{
  "vocab_size": 4837,
  "rope_fraction": 0.25,
  "qk_norm": false,
  "parallel_block": false,
  "init": "uniform",
  "init_std_qkv": 0.047,
  "lr_mult_o": 1.12,
  "beta1": 0.9,
  "grad_clip": 1.0,
  "batch_tokens": 32768,
  "doc_mask": true
}
Each number is 500 + 40 x the weight over its row's rms, rounded and kept within 0 to 999. Layers, rows and columns count from 0. Numbers have three digits each. The size before them is the row's rms in percent of the matrix's.

# layer 2 MLP down, 256x1024, rms 0.048, rows 138-188, columns 256-383
105:549449478467488496452515443516547451502441508471501474418543446532479532507554462496541547495528511498437515561495484516567500476474521489439471435519506494464452457564511500478488522529511541506493464474575480542514574459519480485483512537507512550435444405500493399491524499479473544514544524462518512510571427456505515484434514536537562532493532508495372415503500444484484558565480
098:520462502540461468559420484488506561435485463526509548539570504454476468518512497474533516478432435514449494484467547561506481513522527496502587397550574452510559504548507535461493542524470514516542458469537515569529522500424548485506464531500426446490548543519544516479413513591508497521459541493575528530500491501556502466509474516493583523479503577449469467577495528473571570446590
103:552510504521506542479525496539543499498537498501485525524510536470566554543497542460514453503513560487499451613442523561594479509460507502477568489568533493483517508559503519508588510545560472482509531468525505488541527549500525455494503530537457464491524536465504509493505532477496504524518400531564520561505515499522504473453452493519473507520499489506465607507555494473577548480488
098:484545520555426482538434495474544490476522448525449476512534486538436461494509474482483536500452498458571500489591493581457564441523512513530472450554495501558503526484514525528465573486473447391575524503536459477556487483461428468567530504551508539484531480503503494510552522546478486473556541458503472530543489425481510517543519518536456528517537445481511494541544449483502504527500
101:477573533559496511431472516444461499454461459513449494534485556519458507438529476548522539527534398529509498509504495508458533526503518516501496498495530515537508499491485471498527531518476533457488522505432532555519516526572455453491478521415472512588484521552517563495497483478493535468509464478505498501523530523516501535471537481496516542486569474520513535465539507534417492491491
092:519502501526509508558503524535479440522504513483563462538551507523490467432508543529451460564514496484497478510558553413488479431458498453507448424395507521475495494547512492542514459499565516480478493537558413541439437598436446506575556525504500538480509522454500537464487526520551529539525529524518548480564466495534448476457548524502462451566530476552498444496496452526535526497488
098:515489518474512497524468518557494428456490503533508456560480515533534476391533498509490540390514520436506515503495543485480373523502522557454475524584515502460500501440467547425530423454489532422570509540535540441494486526588531439485569490486555495549541485511438498484516512522462460486444522489508556518494524529521496472448477440618522497512500504524457513636440573507493447516561
095:469533477530529509511434483453514467512523470602473522522448535535519464541472525512527531470512455556489447442415451440475482474544576501427523491521482517478529514504524507593490513576507545498508451511507526536519526482478546508400535494450555544491539493552533544471402498526509495534548514562565469462535518536476519476418499511497458587458458478531531463503456525501484472476476
103:510504458425516543539496505547518519454488531499476499460501516444423465518502521524506487504503475536523508527372474543509456518526540530574574455544492492551536432476491432511523476517424493531470493479377503535524515407427485461504527505525442548455461499468435465528448497600481603483478518442491516505504539487501444539535439587462473513466451488469498447397493458493556463411560
105:496482498487456505535533526499501483506528573443533592551527475433558458563536478519502488545496449447462511454501540517519566443562463512473489466491495577540537525530535530534538629507569475563472482538499509453499545517419551505476475510543494550470501519525480505520541542499526512555479520562549540522476490503492595494493442476523482461470493506552413520423555466524494515491525
102:460548491479477512499416479497501536509455518556584441506459496494608408443563472490592445485537475549547579495512486500500496533471533489500550505625542490578462505469556512506494524453505529460517422503492546482510524453576493489570540526440507505512477523573467469447542463487481588523488443438532490496489501523464570485546472566542438402457511514454591550621564398486521458541488
105:457539507515496458482480502471475424553524487537482488491482498533465575539448441408510477502480481471529555472512456506499459522518477490473508384492512612477478450535419550529493557482504502476534504481457458538569606475511508515512547497540539499471533494570545511477414503541471510530528561531515534505592523525522507486559554508555493473507492444437539475556467546526526488502523
105:516483518518549534550505453487438504444439489463584459560463486514464495462575468453489549501467459512501437390518473457503448523506463483498488509477509478470482486446481517525520514585471395497534437448507489484513458490515530561491421494561490534465491487487530561491505502508514546454460493602573455523504517546565482526481523469500453513411511503429498476459499473492445428500506
100:513556512464468483510529443453544505589491528519456479503456547534502482600543498503543577479490449516535512523527518496492504465465549538445497541465539473523483511465492465512549508480562438490529448532414546502501517557495578540505552499551515527513542430512543508583536584532489534500488428536487507540495595548531451531509503483425529545503396510444479475542541484514523461434415
104:481472509513561472585474507505436484440534471542540564454551517489488529507504478499556533498469471566480551453462507534508491469527575560502528487467475443515569503532502457494458477571491501443512556466500516551508442493471545542496653497547480546470526595488488523507496528524571521526544570450468494440453514483527499494567462583534532494504471492516556451574553552524503492455528
093:525547529534488532574581494472532490548519427455513515552505460524559480459545568482512447460484530529492458547533503503516461541509473506502554464501597546540489431492465608542521511547536467570482584471453504558608472450523485520441438455516553488527589486487470511408499487526475540494517539509487592510580522488516503449576519527539548529495511486556506551488494565507511567503523
106:564523477472434446472498440436513496570544476489435518554512461549529529486449501493447477572533476466499530527532487491486538530471481471390481539476564517452460495509501478530491517465486458457451533529478458464438527516464513508470518532481476463588477536490522461553494488591447437528515499465529402514502540446495554535521534447472464436498515510446509533497497455544457554595456
098:541539481554426471542468513504504497550489489459473525536491460547497538474446490470513488537506485471475500559491505544523504538411495427492572522481517442604480596457433542464446563464470531509466552537512460506398519521504497464494467513477482547544517589548543517525555514486606478546531458524476525427480522611496505485497466448501512535535465570480540540506476510499554504485541
098:581484532507453511442486449477449460553480489440488514495544450518467464555501413499493510542517403502551498525536460498415475466513531532499511477427505499432516508488574526503500502480528554457442452488446560499538508465442525459498506516554471500467537469475498451468494585472539399420511536547479496479551454526457512455579531520450567514458443533508538499493535415456481497475487
098:533422441487482568572494487461585500478454500475447521507501467514510531474426470540410411458495543564517478529508516531415465520486553441458462533496604475484499525515560493470449506520434488461543507491506465520487513537494528487503505543417526440541523518529455478557518474539549513481518510526556464501497531518384506493500474532463494485514484557508491484467475476512502493562473
098:558524453568542574549475526472492496544479476458484493477493526524509491451467505528538538517445489517527487512428546463572531516527476565553497437558545513533553459420510473518423472522515574496506546440431469462497502458492488451491484435490588501513599461484502445418538526561476525483469475542473551493538514528445486545586544524530532542520392506519445551512502546544520530499549
106:470582489606571500490546467477544506586484461491542491491484524414485447537571461525440452544518591557498485565495475454520471458537506530573590534529517523431494583514431454509525513462498557468505487515448478569462567479422494519547504535520499431608547488447471549388520485537570425440406469483499498471524476528514473525489527541495462560500536543531545566490473493495523499524491
095:492530582535593491483474428468483492398473485534574494488547532515467478533557502467563473516434464483521515528497514548447439507509472567554558508530540498531527509505506536488542543487471453454544440466505500485436428421554561469504475466607483495529573514446486504520456538505507558524450463489564450548548550539582521498433521448446550476501456555436507491537513492476476519550475
094:436435557492472517444601475433551585488536599437459571653532507454511423526546453483392497546543504473518513587542493487413502453482436475452476554533526528516456462483461490574494525542616454560565492500493499476462495530519438541450510501461458516558520496567464458494513520546546480498483454503513453457502557520546511473518499475502476469537446514560442470449496514526437522552501
103:467513537483470475513518624575432512454516530505506487429444516522509497413505501479507483517581426498544440443510494478513467492497495489458491552481514436506520451454483493524481500490505439546458467475479399551515426534473467540411474430591508406510461506481371494460530495447429499523445507475572541486414484475481589485509474520454486542501379520468532503450559493456467426520501
099:493504562528430535498498515509521431502523511442529480506474524483446489474557574547443447467474436544549451462459538578524506557441442473567466497527542487477541449472474520562555523526448551577477509471526532500478498471503577456526556455521475585479601507516473504525509463571500489445460484453468550451499412527501497534523438494515523532569483543474491455540449568457506491559568
101:444470438505465509496479567500472518503476550522502487502487511447467500481481431526572523471457521504515506545470518561502525475421473461487441506582503484527475439451506491558452493561505454520570485515495527539496475514531491537447531429459570423490488485388522492477536458480534521518451530430569511499543509560488468435546523550536494534458542455511549444483496476513486481527557
096:553556485500483479481548522567539525489558487552537557548519544476464473489496448483567500484530480451466586516431585551531489552540460584577460510425539455447593455536494596544531484525543491449476524478515491563468481550520501503516556521490414547488532558518466557499443506548536433525445463529481483496524495437518588476572493529436552486489493522518548531551455433467540531464498
098:453536462466403455493484489434486468528427495460465560438474518457464530467539430433441508511463480507538500473511545447520467353458428509538522475462461484483517529484483451529466503443470401500513443449496470523527427526490557569408470481434562517389440523480447482527482517469497461497482549523494518561447504516474503507529443555474468509540475438484468439494481535493443473588490
101:550410627517517602522497521472527466464499545542544550491468419534422543480607557455567451488575537494479477503446520514465415526479535509535503433526554536518477474543503479585561490526570460457525419494503429474571465524478491510457482441488508524397454583459406461435477543490470506481496543487501520486457583529459501506519499509470502501500446463514487483583493565534528494442491
092:467448543449511511508519491505508483468479482579512495466539534552506508547492541464544440564504466461562475473469480538545531438472530551505498432549563543529454469459468473483457468440481499489475494528525615484548583498553454511512543505439474513574558583477477470422493422502476550532509547422482534467531487559515516519423506486482446500458453471471397517553493519500382485459502
096:475519463450470416449539522539472514434452468474434522612523483414475446529489535418545465443487453538557495476528399444514570443500522450440509481515454501499524492488462468505470421537509442472494472447472559536529499485425530516442520480498461502490472482503459404513528508403512572506452543525513455470446541455467539506501560489471436466473512447559472490540486505468385489475378
097:519514438515508557477514551467569554518541404432487603529474513459496428519401516479480475484515533514513505520525426515554481527500446556485551486443505522442446538566446497504539560542516533563508571424470488560547503553528511461518480561470476514528464508474456514422490495552511482526462427459533473448476464523483472504478519514582528543543488498506555544575547499498503400455507
095:514467505528507500496509522489547551512471446560498463506494479508460523476494570494501545485482436550562480478453467460541464432477600578487480510402501504497424474483505427521595491539511524441511518507466461426610547484562549507540575526478459493538599524553520575533521504499494478443506525521497448544485496521487451477514526509548457468467493543562529477553470516498488488476494
098:522450452510506544525468548500559427612405524468418510458530507474480421551465451561490510515563548509590467578473544495438539590418520455530490429469526551580448515475472551500502485519527520491540468541543566486508558467461522592513479571477552447527535522554505512509542475569531507487542547595499537465500556470478488446501540513489514511421526520487427473538514483535478558510538
093:455469497488532532469541495521508526464489447491502535577583519532559526521463532538517555477531541517521539423474497446474474495516447569483421463527511557508558486478550534436485531509472491539536554509496397508490528576545461548536478488545556463452501510503486562491544516484503427459499538543475514489441492445421444543503501576428459488528460548525499529507527504525555492522492
101:505490484520544365476467505491548551524489491497543513509505494510497487441500487486520508498468492469509579449546497449508531562447491430534417507491577538493573474471544506553454544616543499497527474481504414547502538430464489510501507521592503523481535505410524524488464508541464518440460451464514492476537558455463552459526486531569548515480448557434525509520584441473494623472557
095:430534475478448532507534501547572566461492444493501508448461510543488526475471463512552485529506575496602493580471541520503516476505449548517456544517575544578440507430495507481509460500566530491504456539571534561510433452523539535442517524500482509490537508516452591518471487488534492464500495538549458559501439507548483573480539383473543603496482504486552547556501466425554538577485
105:432439539520524508501565577477496485511534501551491548462480544532512465448477438413415500531627582477442492473516459452449498502477460494478472537522505475488478519506525526455551489420443457464540470537516600474526527437440482571551493533463491441589526498535564481496536558560544483471549567441504467454499480471466516489571526526480539466539452423451451512532517524537527531525427
103:459532550448527450479493470450494439460443537424446420510498418491487462565513561503538554504504491462479561488436403423562508493512511526528494457555468489528507442502473552520436489511498495501520454524506508430456499457527468479455430473488469501472446401424512433526450489495443590482427529490480516447472428531500526402491509450482434450504449456444463542526431484529472567455482
096:519476561492493507464492491472535573485481458501463477546529518451462484513527511493407468486507531513471565570504502491493486523560485517451463523481521567497475487492569432489468508490550533507524463569559535462553527473521471526658483494463478523559529502513538446508501534527492438580540426507441545558473554510574484571526402529453556463506559506486486503489439529543497458511477
102:446485533469480557487552451469540478514456485503511457559637493567512445542494542496518560543479507540478471462508586497566575502599460452553522532453534500473526519496581547544458602470518474526578491512541522451454529484412521571502487494517485566475554498518485517482504547481475537492491482500496518505539469499481560462478509517552552466465474447561555550489468560429525573528461
099:526488539547522448487543538494513458447562495462470501509508439447512512413490473486546447426487499476579436502488545499497494530560500497485509455465513493515495447378498535417527513522501537489455438467529471494534480529428474534504429581496555512507511475447465486537453517429458534474482489443545514480500475522497469501480504465526592493530465439529545457531506536489488459552501
097:543526481479429486448422476527449542430526464417508567483473439534432559564476602451479473494474420468479475484535476476479504537525472514513413490486477428481475498524480511468520508457497492527508489499440450499420438511517509531532435472584516535497496492546481525463468476505456520559559502515463460548487439533568425430539489465481556476459502498515513389507526547435496515518437
094:534497501493538475516479522547447471503482544481539440585508478486539496493496487526522452454487505504466498469475450493499489453505507506499521534536518511467508356476450489404516539438519487568475494530445430480452531451575503484542496586474562503511493496558519529493504483465568392490486561544562493487414589482536516484493493509538470432531514504480509516555504572516446575431500
107:508480478489516515521440464476547502462480479530499552502517533519532525508489509564499457551534456525490493472575520496475519452549515546433511435514487454461457464546506560463506511543468492544616513549467493457518534513477487552480524463479542542495487528481490503484454438454478520448532407429549451556503528494460529518503511554496463437494489524527497510544453514496475431487488
102:511482459564500472481522512409498519463451492463526533511485445540422523451475528495465532505497441505436491547494517488509492496534476516472540524474507507505484523535439470507478478471492487503484550487508438525586532470539518477498469455541466487528432490450500572490549527466520530507492485547542453512563437480554473526536513534483533470565446534478574610422526451452478477511469
129:511484524524508577469525499506520518486531509429521509538588532538511499509556596471534469501578545534483452500524551611587487530538537488527434519588497560511497479511553507486531483459492538490491488525447483550515537530545520469547554513516432501530485575505453539571557556478570570562509532489516481480532508559492518477506516517463491518470474492525532533468483573547504541500415
096:529465513453557550546494505514537534529490433473427543604534486543543553547544438514450499549507508479504536504493430474474515490527470499473523453447460495482547476527443534469500493485518514537516536490453510561452512491578554484482543547514508496540466557528509498562525470477419472404496500576478546548489466518465523536421470496555517439509501469487519551534488545513507475472495
101:541425528473534451456453506509514515531456461476538508428473484577543509498527472516519469525508477473547505521515467429509635551495526512445545510456578420436555482555522531455431487531549531481564457526487462472471520486489483477512597567505530469480556507497494518528504485492511534496509487542505493520466454487498531540473498568515480528481451463547457502482526465506476494486553
103:490493552479469480559498507503495533533486493515554511535492453482469532523508537467493452443614447583473485447487503557511546430486571486501494532520517536495510469492527533463557536565451467477593504534499509515552504592557587500496484543432549488511393493508495497504512512507493506478536502492522435515520527560511542561453470524544498527462527498475519515558521403499488545542521